Weights of a small transformer language model: 22.3M parameters.
Each number is 500 + 25 x the weight over its row's rms, rounded and kept within 0 to 999. Layers, rows and columns count from 0. Numbers have three digits each. The size before them is the row's rms in percent of the matrix's.

# down: layer 9 MLP down (transposed), 640x320, rms 0.0373, rows 10-76, columns 256-319
# gate: layer 9 MLP gate, 640x320, rms 0.0359, rows 11-77, columns 256-319
# up: layer 9 MLP up, 640x320, rms 0.0384, rows 11-76, columns 256-319
down10 091:458468520501459494481474521477484532484486485479552495481519543497467490489541499518496474523501491466523478455530472559516514459478527546515495489474489544504467508512487538486529480478530538
gate11 099:429507476490456489526520511479547526491532474469514516471464472533494500533455470472447481454486498500531485516535498553483504551495523504483468472505511534473494523482532509496498498489517510
up11 096:499498475545472511518512479492543502457517471498510500484500513488467507525519512495485512523482487486428498537507492494492500484525497492494507504491454472466532482476515479504472476526500505
down11 098:508478555525518536478482465436482531505509473522504515493499532503500513505491532496502504506496517474503502514481532493503464530497488474500492523520512516544498525531481521482492557512508546
gate12 106:514518496470517468493486545509460466519480536452477457491533470488522502504497493532525493470488489481529499502511488472517536531474516516489524506500485477472512486481476439505463518529492533
up12 106:477558536493443539495539468503506510530486448496477515521477512481490444468464527420482538492509471500483493515533492478513491476511530482509498483503521519497480521486507516545490528460522494
down12 102:486497475507493497515505535512453469485539474514515516521533474540469484488518488524442503496461495444498523481536551499522486511506486515460510500497493507461488495513497515445490483516493507
gate13 087:528528488498525479527496493508490459485558478468481520535485541460521483497448472481472452486530497500518501518489467544499468479477473548510469509482543529524490445484486499492494510484536531
up13 102:484483521526546490515500498491439496514530476467521478472504548461518479493486521549498496534503497486487487478482477473467506493516496476514522495491508469470427522501483471477500471481535501
down13 098:500525476501451486498494494485555504513493506531491517565504457533482526526484485444503504463516500498509511529511511491580470507480476537491449493524497553478553463495527516491506540477497517
gate14 105:507455495484438495481489544492461489499494494486487482521520521478528546491483497505484484498561512550468499535511491504527525527514487484481543497488527499472524505492510501481508518485498506
up14 104:482495509490487498512545509487504488477531474462494482470474509549478503514488489473474534494485493502528491540485490519477511475508540510525461536484521504494532519472488482474479518537496472
down14 108:464438523491514472509434517540516492539500473455553466519489505472509523517453503514500560487518474503519428465494528478515555489530450511507470533522422501474509503498512512559468497515504492
gate15 090:493503529482505495513522523489490491500462502512502490561482452494511567482485495494483533525483502497476505525515499501475492509465459500471511456485463512446505476504566506475505474501558520
up15 091:509543492519548474494425466487513473493543516531522534494536465509480498488496460482531548515521483453547502488474537465529531467483502519507508515500503471500478541520511520537495499508444483
down15 085:473459518439457523475542526486542474520481513489511529479452518510504522506462541523486481496496526514476478501536463514428533516541508490481485506507475530516489488513483467492501457488524502
gate16 096:467484526457499493522493540516502529499537520478511484521508480485492505536514518503443469479479570475468466498533508505474484462562472530478505501515495494503521479489501526465543531456504485
up16 097:438528526492461494519530457502502487465529473517513483473495511510530492465518481493499487479552483495510536545534539492529513549492550506534466484508527485535521518478483527525503470480511518
down16 095:509476477510529535536475531499505498499500478490513492486498499504494485486531477492509527478430526523486508483487499518490491458520466528462497504519475507493481480524547469415501504520505466
gate17 098:498515469559504473515525491510459499485556498481456488459499471492502524535492518534551502468511429510495513520466492458463511474498525501522472500499500489470526477488539507515474446496469527
up17 097:538515519491523460508495464475504504505508481527486464477497506506483537482497488479442453491500471520501501531479482500518505530470541503541482489470496478526487473455489517519540486522442432
down17 096:449513537531497516433477486469456495509501496508480502476440465480510480499524472524532498511522512478477476485494527517476486481533488456481518518492538500501540516519492487484509508474522547
gate18 100:528474480500500517546546495489495518543550455511528529482466487514503509536536533569498459444505509521513476515501493489526496520524459493514485520467485484499537511475472492436494492512468437
up18 104:489518473518499450506474519503532512476543515511500522440451515489441480538495544465520526514521544518492517527531468533494491493466543496549527472503484500466522499536496505488502505540516469
down18 102:493492538513530526517518538539479495486477492518500475533511467543504505465467503518501529484487475507458508520508478469508529513507548500501445516539510529536492445499510527517514499497550525
gate19 100:515497522496476513521486516504537501495509499484475482496481530476510499489477514488461528530533468492475511502462484542490451510509494503484488491486508461473508501492507485500513499491543466
up19 095:485508492501478513490482493550451515461485487464479468488527492510511492509517561533509551498487510521493523473443510498502486468553454504518533530505505522468515481464472471560504492551534515
down19 098:463514484471486503515488501483508455520523503489476491523485560507482499508496504522493467527518488509511503481516482517527537547470505484501486462516536490495482509474493527486499439519491507
gate20 105:508501536481475503514511560528513504489537493505506502508538492506545495487510500518532510505541511496488520541536497544510465503497438492486502527485468530490517504509469450499476523533544482
up20 110:488500514491495498488559515520523473490537498532492450476534482522490448514458452511508521521511498499494491516511506476481509529508519505523475486431520503525478503485486504493529480479511468
down20 112:485497520513493494467479511486490521492512520501486520484500520434502515515557475476497487470472530505458459495469493502521505526523478485538513458477512517465488504507507484471492551550542496
gate21 105:474477510530518524499504482497473481513482470537484515474466497498489483530486459482509494503481497518509436537495487537520484509509505541455523489507456499474471522489465497488455502456477469
up21 104:508512477478563509504523499476482496551493484488501466503476459498505532471556478478504521522429470534469459513473516488477519485480533494501545495501454459526486478517521499459518528486498491
down21 102:471502532538457440533498496523504495471495538514498560516502528500480498494459483520518495511570523510560540498512508485500493483543496521526465484507513523521515539512524503560477455548507509
gate22 106:481524528491513452546541529558505530509463504508498436502522476468519511469492519474485486487497559489479546497526512478475451536532522510511537529512463503469527484485493484512505543485512481
up22 103:456481506502467486476524508538504505492471514491448463504506489491503502471495509509494458544503507528497499525544489486503527547492503477511514529484458491503541530535515507487489530520524531
down22 101:495498467535497507498513466491485481433495473546505522476499466457519506473509476492503515481512535494484471474528481563498494467478483481525485512543481526507469475487492519499516510534496475
gate23 090:487485473530479486516489466571481531537544522498490481454466513495527478575567513501510527500512519504445498513446486495463497501520478510520530479499486525544508497492496524492530542474458479
up23 089:462502484489524499531493501533499509462482509511512525527486476482513469459479499483502489505489492490508508452454525562511466487486562510483526475478476503444452468490469517469512497489511510
down23 087:501523505521481487466490456503485509523528482470495469497458485472494504547544498492486503469521556488499495525489511514494469530527488545504451495501513556550488529497499494533540494528510496
gate24 101:484542492529507511493540532511516517500521488487492476478518522462455478513511533461468504517478504495518457521492508498497456524493450490481529506497497511488534463519470499501507567489439508
up24 096:510538447493525515489499509487517483531541489523515500473510486466528461506487500531474510480493550455544506521488485520469505506521500561526494482485524514491487485504496498523480460460515509
down24 097:510507528506497445476471497519532467512531506489508524487502514548519465409492448507505465474539522464505509506478495517474501512496478472509537508496447518541481487501463467521525479488506532
gate25 091:522437506452488502523515501533486526532531490514497494521507483494488561483461492532522502521494450504458511507512474508459521486521457523509523498487477528530439499509471488526530531521499534
up25 090:523477501457474506479516478499467496457515486466477526509474491478518513511561491511518470542475487479477490495481476479482460530479497458466492495471528503497496521452528521460523482492493532
down25 087:460529503530495463506510523499472479540464504509525495507531494519496504494437529493473511488514519507507511503479505521486530493498496555523539520516465477514479499483501499539478552502479459
gate26 100:530463567450503512532507522543495538544493542476480491499476525513500519507523466481483489480506455485510500525528488536497477495534550495508516473499495480499511527466489529502519449483529492
up26 098:453528512509505520475474453496478493489517483509499486488507502514494451519488501489513473490482554508508488533509509500510532483510552443533488481505481491512502513512485515497490509548474472
down26 094:516507531488490484533507553500519551491547493456542488532518481471494532494518504506465496485533499493526446508496492470480497491508520463536541523485534507499458500505462489504547518555524535
gate27 109:509516549457458495465504522489492459481486536503440453456517472510481441466501501483500479543458466514479480475492475511498509501518509486519514498496522529524511542510513503538514484482526488
up27 105:530474475473490508522486492461524492505523473500487495512498505544526515491465517479475490482511542509502472461475489475496490476490508490528488512528507469479488482513513515504479483521549530
down27 107:534528469511524473490463535512444514476481542531499550524509489513505495534510537527479447505483504478497517467517493493507502519495530496432498494494499494501490525530474490505497432494486504
gate28 093:501507550470482482484483494496519506448543488480480518523501512442501488534479506500550507497453515508489517508480495494453505468512492488461506542506496501531518509458481462482465476533521541
up28 097:489501502515441476510498449515522504461541503482504506514473506478544474531481534484487486506495528533484506484510525494480486500484517524456429540495514526475483484523481440490545556522511493
down28 098:483541482470542509485494550512482524518493481504508540523511478522489514469491519482488519479502462477505493472503500515525502540493482489530522505495505493496488475464496534529461474523490512
gate29 103:504518496538489517523506550516547530500497492488501485493499453498518508485506511488483445497497460497502482505522440485502489476477540504506506461482486495480518501487468516491547526479508531
up29 098:459498537521480487531506558468513498461501498517502523493511460478466569496417469485518530500488538515493511481498502546472515505477450480534468471523525512543517500509491522549502513526504559
down29 099:549510470509495488496453480525511498495512536536477534524502529525525518488585516457471509500480492463484497474486512462503514510499538453493514502504512485498475529494513517449515472479478491
gate30 097:546547498524461471508478469475505515525487523500477499505491509485457505500458424477432462512497500502497512497528469496560488521518557514522534481464518495494515485472484487485565468525480511
up30 094:491551471528472483436490489489488547561564485483475480521457497551501490537528487469443517504481534496503474495533520497478489471495519511506535506481497481473508508457503513512513498505533504
down30 098:477481495464544511519482524532476544446473471489528521477504503472506516511480501525523502497516461502492497525465511520468513490506455511498469485505512508523503508532492511502450493456494465
gate31 087:501459513487446503520531518524527507498526486515480528540530498498518516440507451522461521479554500477495525489483486531494487560495508452541517511525500520468525513541515504501493516498496513
up31 091:495519503480475473478476493468476487498539460486456509523456514489492518477517449509518542534475503518518487490521490514477507506485524489480480503520536483472478484489507528484508477498546514
down31 086:502514511490489508490514533484509513511472566515509482517519528478476533504491505541478465470514467489495499473510496475512498477522513496510502487514509480518506479478491464466500479495488480
gate32 121:522543513480513497478479547504498518518475487543529522424481500476475539474460470488480544459516502503508507497512510494498505513515484506475470526549495512510491486513539518486499468445483486
up32 119:505527503507490517494511497498502485459481501483494512466497450472483495499480514497477453543513521498492515487537516516480477530500514470497531556490503513490551463491500532536478536487529499
down32 120:485496512492481490468481506525497540502501480505513524472499536497478529475472497494479484495499492509529479516499533511523490473499516512448503491507464484486459483497502511509494534497496492
gate33 101:517526479492540503493507563510504460523517495480540519556453483482506515492436478517506526489562492494542489478482515517481529502532472478468560434502494508480482448523521487488494507471489497
up33 108:507522489502468477494455456508537517463458522547491476522506514528508491462506460498497529516496539531496495508501493497484523501523501491498510528534496553510527545523477556494479489449502506
down33 105:526526495532502503504515476500518507480533533495515511514475522488465465499557514505501541463476478499538506450497506530470554486516492504500524505474469511487529521541511486495492515502534498
gate34 085:515517513505523424524494477502485541448493507508463507475509446503517522493453505512518504467494493515533506525483536497463476516514502525503497552486513512508497498539483536567471532509519490
up34 088:483487499514490515514488501480452510490517481497525515491524569518485511527529532484503521478524512515514515509495466493505469481452481500497462501514478524534506502498510508493478485523466528
down34 091:466520526479497481458446511526546474479494512490512523469510514511507491473518503450521504509467493470508508499462509555534479495493487519484508541495433475506475499492498488495499503487565519
gate35 103:481483529556502498537513507517556514534524466539491503512516457527465488525447515515521479513510468514495471559488479493519496515502492539489533484494532487500522504442486486503530522512487478
up35 097:458487525527501509491519493446481486480442516514519523463492527538456541474524466505464489495537475514505549498499512491534453460529499489506521474517474502458468493496514506511501547467490504
down35 097:515473463463506504460496504488559512518511507496488455540536535490504491519469494507509508481503548499498474530511492546466550519484532529479497465446524496532497545481495497493501518550502520
gate36 099:527479508503474549487516535503495494476507501492470533453510491495502500469558493525514523514501468540515472530469485498476490487518503490524401518489489477470512498484466509549486498525534535
up36 099:484459501525488490503529521529490474504554507488446507518483489488508513514511487479558507488442470496493460464490522472480536496510523506506492477472505507503537502495501504510521529532525506
down36 096:531554511509539505489502516506503513486470480516516511478555455528478515486487490530482521493495503492526507548520490492485499496526461507500488476495475469488478505467460485538443492517533511
gate37 098:492472496466477521482501493509517524491504448543563533487493481548485500481475477561523483503550461534497506491539510468458515537505489482542471456512517470477517549489508459514523495498487465
up37 099:490507505487532508507531484465512487511471472509503451524442463483453470479469509506565512511497537484473506540494500487475428470525499483500499469458510442522529480489525483465544462524496499
down37 100:512476499482475499483559484501503516501549543472512530504539497517552570518479513483437528490480480527554511468523490532510562508472533528527466555497505490530483530493521515542474492493481516
gate38 092:480508529447478466508485515490497539494555493459491475452513514486525522451503480514458503472502515487506492503531466521492492499499518503519516579515469514489502512510490480554496476523476514
up38 090:559491528530488492497524464502512492510508503472511511523464470485554496495507512469508500464509520506470476518517488493528481513524514494503475497515534473509510487481470481556514482464491492
down38 089:472513474510463504491486507531446514484505479523504500482516484500507542427497480517512469470475460494507539450483489514496500500496458495490529491504508504512475502534492484431472502500519475
gate39 097:509498486482478449498472473449505488481500466480462522504507491521442517517521491511487510467463513468439557513481481485494493500475484515515543505525503502467474507455435481493532477465471515
up39 097:513505484487490512525460502476471557481475512535516502506512488466499471465500515500509528489463531486513516481456509534497524526513523528514519489510464529526495473499555493515473513453489523
down39 094:489541486467522476497483535486513463512492474463483510509459540505439464480473503514513492481536448541483453477502511468493515513472455496498488493543528504467490538476496496487516476518489488
gate40 103:406534498502460513525483508472519499475509461571479500495534508477496504517500469505480510504526487464473492482532507461548490485509463481510458505489506533528472514429472502507523485505512521
up40 101:505553532491524495499496534512513511489518524493529523472493481564495478487532500553479489507524491479458519499509477513509510504478444507526514478486530560511492439516456516531520480524493497
down40 100:481477521539455502511479544493493512545500502463503516467510529523484503470558510456475487482480531517481489507498506513516507506473515498511533485525494492500516524506519476506465499499515494
gate41 104:482491491521502535472475532508491480487488522506466493497477469497520477495502480483507501558451513457468495505518533478488495518486520486522506468469513494462486507499510522537512511486477448
up41 099:487474495532521516501456464503485486553497511520515521478517507506518501520488493496511522509433517483485516521516456466449483525476496470557479535478480480481500478452551480513488491513465454
down41 100:520563503509500509530494503473510527493475456499505473506505496506483502503563476529499508487481459528533556509525528476528499449494468490501461534531451501500468468485524541491502507518505511
gate42 106:511558491511481475510510523518483490555522454501480475495503487497518499461563495497498513525531526470526453492496488450524521535456505480520515485508498454507494478523496512507451510475479499
up42 105:461489493506434518495530544506514519519546516462521544491476537477523513499519475507436468502533488478487507541488473496517495511518474504502474453571491518558496535497532456531477458506525504
down42 101:500499516492514490526522459513500507487449498490501479488475478524527506506522461524532507546497561495549492492487537474418488513492469481474491492432485528460526475532501474493515487518503505
gate43 100:474521494489520513503496513499504458469479498541467524458494522481503462499483474504487425526508512457540478498478465507467524504501459443498536492494512488519515470560530516515514500470543458
up43 095:492499563474446478497537481494502498525507483527479516482512512499494498506482504534507556508495464533478483541513519545535478491520492507496487501542468502514499480537489522450517525533478532
down43 099:489453486494512487509501494490515479485492523507525487502452490436538552508488534522516507539486522463467501485528479497514501479409516499533529526492523522487530546508524466495539456504493477
gate44 098:502461480498459506494508455511457453449501542543462514511502508529529475499481467484550500515505481460500485511518462493482514507557502494506542529489483489479495494488506543505483488495498515
up44 101:486525531520495511520486530520527472507459475517466485499521506478474501476517474541486523472511536461470475516463522507536507482498519485462515507524540506561530496541486459539517570518532533
down44 101:508463516495516516539495474490458477464512532520459518522488461560510469524491489476539456543570512513516527496525453489482476547437507507473498508481519489520509467487537494470534499536525469
gate45 106:496505493500533533503506503491469497523513436521435477514448500507477497478496512500526535495526477532548488491520488522493490495489481469450447455513501489475472505458487523510514514512556500
up45 103:497482483492494535533489544485495519477515547487547494558508489528478517484512500542502446524498490480499560521486507499521507510515494468508478517483524500470459480468502440486512515496458515
down45 107:505500473514496519494518476548511492491465535500496511482506504476506511535491484439486511505501516489512495488469505488514547511446502506511496517473488482491511513484494527474502471541492454
gate46 094:444470549541525484494542486478491504490502524486502506465458521498511475497503550467497513498484510526448509540475534475477486489521463522494480490522534557500492503482455512531490507518489497
up46 096:498501485528486487539494533480474480521480507497490531511494535492462481496494546493524520493558491478519494493468467492504471500504517520481495462493499515534505479492506527503481494470526532
down46 095:504508540520479510471551496516462490437467471534498496467471495520508508500531455488508500522441523490497460483480475528495518503527472487532521533471485493475516562517465517511502469464492496
gate47 093:475516498482529532501481504517503527511517494563485493484503561520520476523544528533488509410460535479521506511495476473517478504492517474537480488513455505505494503540508512500456528455478534
up47 091:506518463498494483454449473510495522519495491476506505495525502508518529524478487495491485491508510512512487507545482504516503507433456489502504492530514516500495480504536535515478434473520507
down47 094:487514559463499547551499506509524503473517491524453473515502507515516463504533529496499540489525528516524500517454509474482507499556500527508530493486494456537508495505474493493470505552504498
gate48 106:479500548481493515483505555516488491507488472506512494486551491539481526468458534469517459504529466527479498468520491455472487510465521505557490493510486477492501487466512504517493521497555505
up48 102:534515477512483533566477479488509461540511539481503511456521498442474442485502513501505474563494504499504530522469529519481495460498490527540498486509503515520517489507539532494482481532517500
down48 108:498469523504508497525549503476482482510498515456490487502477495472481541492458499490504518496496470567521489507536459496524527486482526463469511503507541505496496495507498500489493459527482470
gate49 102:479529498467501498546531502502511490571514486544497513507516520510475524503551556499535488490499523472528508526502499523469480448529491532529490473466470476532491477547502492525524495504504493
up49 098:516469485537509529513517500530487493529539507530527506457488428538506521491520482481480470508522445529488507494484497487506525447478445530484506469524511479480527518524493446520474515511522476
down49 099:474552518469468520506498531489512485528461492480457495492517535505499519467496532478470477505518532468491495543441469507490556539509527522538525475475490506495493507487495522491516521511489499
gate50 104:524454490528522513495487503485484489541488495524511472487507480557511517487523494461526541511489478492490509511506506496461506472522534503465494499473497536514478464547496467476532499487470524
up50 106:570474482509478511502506494485515498526465482483567529472453487473514501517477514490493514467461469514526509525536512485455467489494498541499445494479476480506481514514490523467505537503484518
down50 098:516481467513527479509492476529471494479480511500492487510441516520523459503494505515494451521511534514530523507532520514490504512473465518520469485519491520474461510472498493551518511513520525
gate51 099:540450555528471499532503531504450481502521489510500515498530499517509579534496520465526518496512511543508530493478493541490516497485528503472482496527480469466505474531479473498497522538487504
up51 098:514512503530488567540512524490512499530509534540479494457519453474492534531477475488561548495471471504480494452560537485520512531525508492493509537557460465506496434539517507486457456540495531
down51 090:484523517503478475523499465473488483531515467462462505481507534501534450473503486508491462543517504471492514541522496504518526517499462520515481443510538537512514532531455475501508545485492472
gate52 095:536510556514513502514505523535495526475490486481470495444540524525492503451501491493469546443525513502566430436513463487512503494510471469573515491510528442472492511499456517491485506494526497
up52 092:489469470490475469492496518495540492525472471509540479519467495504527454508527487531516469523519499512500549507464508513555489551484508505527486515533542522529479464540540499507520492546516551
down52 095:516489511552496528493505495523461496465462501466493516490499536480496527511454520511474515502502469496513499524517500518459491466473499486502534546448516468439530502418500474514519533486502410
gate53 098:454515540482471504525523502490498516508502498534473481482539499488472509489499462510525488509530481528483463517508459491513468468542547513505499468473497524518501487526540525514501486564473514
up53 095:450507535441467476535535498517510495430512457510481488491552522464551460556470513481515463475492541488500493481520531486510472456507495536496472526468482472490491508501495524479546490480503502
down53 093:502482537501520489480487529461475489533507528463475526511486519497461518471548490471452503517438459543521531435455509538520501522478503484470530496481516503510522435520500491472519516519495462
gate54 100:520501481503518497493495521511496497509498508466502512523452450486479522505549490455501484526517475480470540495417474476519499484463450483472517512501452511477485513536492502469477520446508515
up54 104:497481471475508548488527519497453481499522478491509524472487448500531580472495528471524470533445495488497488494455510485502500521499540503483491496494485511457517496492501476508506524492514472
down54 101:489478454502497508529503478483531491491505510475451503481565506488521488508521515495495517454485518494482528502504514522463501509558479519515479540530503459490519564439509477499501487518530501
gate55 107:503494521496506519514508535527510558499551532513538489490530509511511502498515463515520492484512502489533482492474496448514457526458517525547525488467469446450523549514471489493493536466520512
up55 098:496521506492474507495510500482531510470522464543502477526505465484451508488487486500522465509533551499457482462478522528494490528507488486464485515516496531513528541499555491474477503540504471
down55 102:469482517493481549531478468542490499533503570541512488503478479538552553521509500469474505499480557480503476481512533510517500474480505516526521523538508559515478508496470487518467507543473508
gate56 104:486487490509512497506508492542504517560465480504514521487485513517483524526494520506483465481522507503520507529473478449420476496460549498570459458491532540506509530508461518473528520523515504
up56 101:526513509501492499492504474491543515486522513513470498484541531445546506497508497499452487482489454510511542494495471491497509469488505541505467498463486471485514494480506501479453505493488519
down56 102:469569469543472508489485501481547513501466540459528492502500469499471475540509500507508523492465544476526516490472519520476518503492528499526543487508512511505480495512472519479449496527517496
gate57 092:505525522537493502492532520537487539491524529533548506475503533468536512462492506521488530510508490493533503497490516498488477500486551509506480494482505488468518499455481478465487565533490529
up57 093:511546477487470517517506511435513475516530485500503530495509515506509493508535504500538486478511497501502546458516477492468469436474491520481558517482470527528491492497501523519505472491488510
down57 091:509484529495504490520507511512466497518483492514472502446534475501510530517504500530498488511519527516516510483496488464510539512523508496510463488499486463483529499529500463491509509485533474
gate58 102:493515476505521509470543475489509504487488491515491510501496467567490494476489482505510525480492494501559539535480481501499495492508521456519524495515477507469500486484499517471511483543468496
up58 101:529542519515501508533533506521494519503515538462482492468495520504505507507497494506469508481460484502490492511484507515488513481519492528499486503531527481492544491474498514508457498489554480
down58 099:505487498469546500509447455499486519466512474534513546518522514447490503511470528511488518499503465477497514467510476486550483486507512514470513492456529522493518533516457538459468533560466494
gate59 103:493552479527498482491474498509540484479476507531545533516519473504478542527487487500507462482492505501492494491503543501505469584459503484513456433469504482474518528483507478515499514516460508
up59 104:475471536491480470485509524450449508486487477494511486510500497519463486485478514513488545521457512541481482547503480522490484499538504531531497553497493506560477528510478461512535471467530501
down59 102:491543470545499520467464477544527489530528512495519515516507532508521472507489515493519489490511504499512492479496504459550522513479443500482483500466520498490490476467515440520515568511488494
gate60 104:456508536482488517518523538515469518488538475558535504454489472532508522509538518486524558535530502455487500526519518525466472548552451517526485515523498487480498486493477485522499473450503496
up60 099:470493548484513553498477539491491449536494517499532490521466539481532478480491488499507520479504500514540535486485510541495491496485514468538510561509495519519537457514530489492489445472470523
down60 104:508502495490492535507532518494479534494487522492536495477537482533514511489505512539480538500491561500479509501470509532503508536544482537516480489489521499507487491532459504540502508527466555
gate61 105:463466512442524514497479539505497515461501519445481512479481519541490507502502525502492499456514463466528478558511526518509517523521458457486507542525481496516497531497460502552452453495528503
up61 099:524548507543480466466489546494489450532493529523523501576531495509495478478511539510497520490460507483520515481475454506551487498483535520507499499481483526545512470479486506492543507484522540
down61 100:454535525477532508514496495465492459543483520503519462500469456499533469521533448490499490486495462527511480518534538490488473519506458466490527525519545532500499493506543485518477524498531493
gate62 101:466512537501484455468496521496488502490496537454512494532551465485463532566495528506482486513494539478530529505536460471481504499490461511491501460487525479478498437528532521517479542513483488
up62 104:491465476499527520495518486468512506503467487517519526491465500513477446451467482498523480525489534460551488453496472472522498500492535464500494465476491518497481476492482465486509478508460502
down62 102:487516510472532496532510514475509511458493535506451482468479479518497506495492510530483510501543495539459494505463517471486460498510523502495494478479512536572475519489466501507524478500464482
gate63 105:539510533490497515580488514524493475541452560485485473498450455518508484494498458514522548465565493517529469465466485515511486526522497475507524513489528533491523500496505536511494544508509478
up63 107:513517483493512497533564487509428549504497515520535534418513460541508490468487519511446493493481546487522477468507494522523525488455550541514512487482549483517527501504475524504452511438518505
down63 105:471482477522544499516513498495513469522470501494475498526513489546475526464483480494453509487475485526512459454511537481475499448506527515468504514513436524547489499477500477530528497496498517
gate64 100:453522461470455521456493537513511551490494506468445467494529549496491487497503497467504468525494539499502472529537499508507482471510492472552514487511514519506544509552497484494514490526494495
up64 099:519486508522470509510472440485544477523457479497534489498465529514493502510463496501484471515489472467515461495477478510506497483501476521494479507507449467505500520519518568497535504512517534
down64 106:492527473551480508471521567511494526488507498536420489508519491528495524518512557496493516479502541526473560478490477492490488455514480482490519509505532498461498498470488471512475524502468515
gate65 094:483483494496499461514511541458457472502496490484475457479500476478513465489448486501508504524511508493487478490511503492525516472518496509480468505534510520499524478526530503531465478459533478
up65 095:556521521521466510491505536475546486475512478516449513525523509496494528475507494503516517497465525485478528487505481526459532515504511494476554513481451509501502482484524495449506509478474514
down65 097:514504459492497496504525482526479528501489489495528517525542464532524434545458490487527506502558502480489518499459516467504510506508476468526513541520523496510530492498495512525499480508484488
gate66 096:467465523490507455458501526496493473549485492504486497490530491502488527481496496507526467526491528444497469486525524475531526460515550490497495531479459555516496526516509536486550529471508481
up66 096:487508487500479476469514503515489532538474503491488499479489486443481550509518507514454538445549504497513487527504481497492540497525501485497465501533497481471501535486520512524528477498478524
down66 098:493496515503503548466480494519523487500544497533519513501500549534503465510509490475557515544522518528465502485473523513527512517437472472540501501494500498469457467465435502488465535485514504
gate67 088:514460506506500498537508505522542510500476498549529497507489495516488547503490480499519522472503473500497478469525487479516472450483457514517526467485510546521497518506504506467467547441505477
up67 088:524521453538536486493537505463546502526500524511474513468485468516518490439491509469532518493529485511455525494489484442515514452507505470488487459527518515457505492490533471520489528465502491
down67 084:475490523443544500465459510483480510539537499513491493543511502461506454509494481509505519504514480487537488519487495565476529542503522565489490504499512453494504507476498508469485457540488479
gate68 104:453509508554488526514493509483536513512526516460485507527480484457490519517529473522490482502543479454475512537520539487508522486479473524454476526508531515490512525517480521512503522491487457
up68 100:557493478459520468493479524469503515463510502495505466479460517512486542539495512500516478505525524467500474457500506462508501513500510504534509510495537490518504476503477482484483446481495474
down68 097:531508480531475524537471482527452524473518495541491504483573541496536504519499506534504534487493512512529494497446506488496504513504441454511529504486460495487485513467476531495496517559499507
gate69 109:505505505519464501475488505494482503484465522527498502497510480490488507526551466500489487502471502501460501521492470487483473529511474476517446492505458454520508550508497474524517492492488531
up69 108:513500482482512507450498497523494496543525528503516533500486473516496486536501488518482506464495456479527532539573488512500516523485518486563508504498463510468500478467539513524474486480455452
down69 110:538499484472501487512514517518532480509478497490477505521423525490492492544527524500507479505519492493514521443480533453506471475535504525548489529518514527448498500492461455466510511497490526
gate70 107:453546484468454513487508539489493459522530485503497502513491523477491516478515458512497503547504480515509505545527483517471506495521506514525507499517505504488445491474476493460475467507489493
up70 111:544451495433549506511505527477518480488525522477500481533503490525469478504508491534504529492457470471482511538475466464504516525494496526497505489534499528498537476504460496442454479518506446
down70 111:475480507478514505518500491570476496461534533539515531494474475494555486492547493512507500510501540517556471533541496537483475529499547485486497492505522509530500467530502513530483524499458503
gate71 101:473521456494507473503478487513536512434497483486515501454481467478513480497472557472483510490483538461482505518479508530502508526512470485506472473518484542506493510506504477483436498460518541
up71 099:528500548505528476505464526521487546491464517505511486476538496509518546523495513520484465485551543440493519492471486458505507497484485539486514495530499460501482521506494510528494494478473479
down71 102:490492478540470553525527513520524459484519499478522512489513518487483481505457501468485483512452481572515480504533508545505530510497501472511451477481502524476509516489514512499526512510521553
gate72 101:495498510508518450475503488538463507521496499487479468478487473526484486477492482482515483442534493471546496563505479483569516486462473523537531515461502532508525502524497529512515451525514481
up72 093:531487493528512461459539500502504498493525504428515525525491512510524522471524490527570471464501510482523478520473457504514500467477483482495488546478551477454517497404484518527478537491495459
down72 097:514491547490481492551508533482502503458492503518509505526494492503522484523492495500471506516516496543486535481504498506461497554529476535491514432520511541502494541510476475469509527480484498
gate73 100:473504502510503499517480525501497464491500518474467493486460500473495507501492537485488537500508491471504514507503504496523504502527479488470460488498479503521463504512505485503486509481503475
up73 094:506524548469536467474506545458458506509481490483502525463512464446507530441499489448517514461512517512466485497488514490522461482490482494463520526505471484492523485526486475543443541491493481
down73 105:533496449529445554498523483532513509454510490511527489500484525521516485511490498521509468458492504537524486489492510545472533509479525529503499479480530482529507510488520525481550462545476532
gate74 088:515476510488505505463534534513504508482487506520489530517496514528472536504528477484456506523449497502493471548525533523492491486522511515510501459443541523524493491463509516480483532481488444
up74 084:482508491474458524492503516476474543516493498524512466478506497484517483496508483529519502510521556506517479488526498480519556503449531509475435496521467489491477498497503480528500448508510517
down74 084:541496526477471471470518493541539467491501460467474513498539511499481480479540510467476480492495501535474535497498502526493467511523482457493502504477510506477512525473459496519542513494507496
gate75 105:463480490491497519507488453540510474502506527518492495475520495495488508477488531487484495503468511485512522495546484476486515456510463482534490540520466512483540505498484477481533481484493488
up75 102:488462484539490513503490480482456498524572444476485515505513519503545483519499526502517488511499474512522512492537490523492503464471486527490484554518481522503547484546541471509503469533480484
down75 099:488521571464488511492495478462520506498498494494524468500523476487490503501489488472494496490557487483490537488512531458495465496487507442519506451484532499516486468483517476506519544496504500
gate76 109:468446442515471505547525523493476474537495487474480468471502516512456498540454527481505518508507514486550503497535462511507493523520483494488549487489530514487525464450473479502484460549463485
up76 109:487506529452535456471471477479485505488510518464522520504534490515449520492527468524491462537484547497478458500494513466530479496474493479550513515521494497504488507504535488525502525491505465
down76 107:504533527528511490528568483497522461536514518543478448541480540471491456526508497483514471535504454514513541491555514478519505483534477503528448529539523526485512519499512514512502531542480544
gate77 089:500539509466483484541481487505510537476522459431523509508498506475505537496435520559480473473458527516484510515452528476563505520512537516490516500467515502489524511475490443499509502491506483